Weights of a small GPT-style language model, trained from scratch on English Wikipedia: untied embeddings, 3162 steps.
Each number is 500 + 40 x the weight over its row's rms, rounded and kept within 0 to 999. Layers, rows and columns count from 0. Numbers have three digits each. The size before them is the row's rms in percent of the matrix's.

# layer 8 attention query, 128x192, rms 0.0843, rows 0-21, columns 64-127
075:512567562556411433508498538564507456424597426487467484544500467465550488487558521486482500494543510503484545513493558499501456472502433478635531482507488488485489537545473512527448525519551518
065:502497508456479524509452504446544511448562422504490506519487562470493471474545487483468557474472514505488572473543482557524520519468493516501472521577468479471501535512520488604483480486491501
061:502601541495484602489478461464510522479474484599535526410499512573469525458445538488516433492483543528503518491488503437510557536538501582498541575433524459480484500462545493570519534545466506
067:522495506531538443515513504480522498496403471408474553454575441506461507463430527493605433536535545493517450516512429564527532442468501424544504447563484532542495523432525493495538525515442453
063:528567504502525475456481485424485484467482512553492456484525498498458542538449568490489442464546504421488467460560529541501516466475539471535441514522519497464525534477544481545551532495578462
074:507530484463560464526481473544570498523434557482514458473572459552482492512458519495472463477400478510497457538540499490531483454506521441487448510513511535548532562438482508464499510418469464
059:507541487514461553493462472457533562497458538506501464544572447496420500468526428516496465505482499467461405461473511510469468545536465503487471558600439475486573586488541506505484458499437522
077:462529476405540433485512461512446561542439557522487474481519521545506460564471543581576441489464509515450417551490502517503495460534531481509492449509515533493560511435519460419511499480507447
087:513507455561460516486478521498523521452589462485440534548490501485510480431562428537457572518480504510507562464475536462500522535493442460493524469510533472518479418580522559558467550541543545
070:453485479510459481470410493380437556532545510493460492494560576510482504502543503501553468502564480458483479489505544466454524493536581558518538440456489475529539468510529589459495472501573544
065:503444499485405458404412531523474487505577474562563514432537613525445488450494511396512552547442509510509492509538523485443435588498567539490562425433433500506496502487493467522446497524540508
084:516492450475511453492500492495494498517480493495537507524501409509441504518433568511551454523557434526508452545490505563507502484577533554552499437507523562470512539458507489457527513449485427
068:507499534566460477445499507484531533468549471476529502504566442441463587509450507535543528470448481454562499601520465526442438450503472577575520465459448481478461511468492601531531530499519460
092:548485518543524488541520471488447496541408495465490427496532465476560505555436517526532483506530466513492444540476505521472493426534511578558470478517488571485496497505498467500507466452491446
074:514461504569537481504512481545486509531566476449544510439445477443487511490510457547521561474506561539498534517459506494478523505498500595546508427508466580523450470536508501529532554489524489
106:468463496518520505530513495490519447494423499563522457441594490510544523562502540498530440500452491509477484526550501431480458491527548601465524486525493498473506478471509445437489485466507519
093:512450514500511497485458472518504512459560468496558502502513470477412488558508425567469520496454442488498526487485488464498560482450451475555473503520553546539417481503501572525573468472514501
098:511467520527483544503471522477542517509567486510473498468510481521480535392547402529504506516500567476471509466509483462517509528485420481488458515477450473458476485474512506485458484494453575
131:452540462474511546522550413544503433527556526506458473503483512482503559459500501414456533469526471495530528491451552463518520429445515500508575463496552467544487531473549544554532510437501480
120:461541481427534415593585511561531537518457462542479473482493498519507508507446509469596541557453404439513449491532500573476531530499517551555516450559502458517577483484487511509497543517517453
116:505524515517474478400469489484435511519534520525472468495506509537487388447505466534474508507469461579399494494401506517563485557526473474463522466462480542501414505464564519502455503551558476
113:518490442463530463588490472469467481552479518557524452497522548555445515611455525439522530511480502525494515478527523469486514490506609544554582404483501499516549462526548545437506497429533413
# layer 8 attention key, 128x192, rms 0.0849, rows 0-20, columns 64-127
073:512506503446551524486513514517476494522561493516550489510448484466437448484454507594486481506375550482513482456501525445559471508537473474440436562538510470508486562505512564468464520475473602
076:440454463480448501466465519490529452540495537479525549503576503545554484449522537541551573573529492473544468495522495507489489474454536520467546534454494484515552532496521579504473505477511523
066:520494493546521489448474502494530468398483430469479521499515572532513513505464485592533468459520403490520471522480498507552539463531496513547461517451526522460509598468470495535561499536544410
066:543494515556519580501593463485428511531457555541491505487512501505545518484552491526523474451437531540495541530482471450551490457487499536475519461520448575401553449478525455463541503488542490
067:485529510473515533514564480525491473446442525565467508477451576488466496478536479478522467435501480541514545538517503514479459472538565496517471619442518508485500385492490512420481450536466512
080:533528530505555556479562467545401495532490522536493500470454503469540477570547539561517441452434534503493580470476511455507420453559531461486454496571491550429496442503510483505509516481518433
069:555478494481545462503533481495519481492458448499434495498455552545596513549479506426488520506396534526467514570463533536587496412433574539478446469576471544465476499468514422493469464488576506
088:506442538493537494554616482495572436553473499522495536457466451514536510597503550482495493472470451462458544496528560500508440467511509520466455402563507479497480536483509479509557499477529549
080:459467458542474474555502525526495601452553484451495534534541422438503499522442506516533557507538470476470480488462459547523589531513463487454521562488517510477446481525469471446526449514490548
071:502514440528541527524472481508514475530454507509485480530468484480447460463428508475523497520537519545449553474486499436427478517554453506530530507564506483492484420508483501514468509529457514
068:529515461448471516515490525545422435530439536524484473523483526531455491436438522457552565478581438480571492481492499492555488485539545557411494514537442489463475403483527477442469472524451435
081:530494446503536496503510467516463535568496580563471466538493572479498545465484441464533493448488569505424534460499548423488442477513448535506419406557475489480493458443558499480484500481486483
078:515492427484500518523474540434538430541442476520431515541533512451543475464486600415509502497557474622467479493502510547483490520526509542483549495526550476525465474525521472472528521581438472
084:512525509510499550489494473562561495577460515537465554525496493555583483419492553423493481408494530521495540488492526467498488431421485523461555418562463481573574510453587448463507479470521537
090:477472429505499547494462496531450424522513504535449482481496500440518499468524505454497497467524504535524527474573532418460523622523472542501515450429539425518487522503510519501514514519450452
090:515566518548588526512432497479448404578437529499456501488497554530520445493466576475503465439497508503497510490438546502515524521509453479479521513541491496489580455514575510488485495464469520
113:550486501594544521492520549617557550474477437406517535471504594489549499515480502474471482493428494493511459548481485478564522517464482437487500489510483514485491542570430552496467529504492574
086:503382591447502537504520474524482561456543522481516416431495552543503476510480506550506500507531501384497530576482483529490505484506534557467453514551511486476475551507414456545431560491514480
102:442533432475486493498435514462447448505456515567500491505525516543488496484471600531523494548508479497545507505524484530437510518492577583530457494458567531489527459485514508478572487537508462
087:476550466442501520466488524490522471490516562570455525465512489479486516448542536547436491569558490447520482444429490544455569465508499505467483547438522527574472475431528495518501490526566465
122:496523467487528550510466482494530485578472539554520481498545444453484455488514507489475459427543509483495518480457581493560516505437504487498560459469498568549474520452605440493491479412461514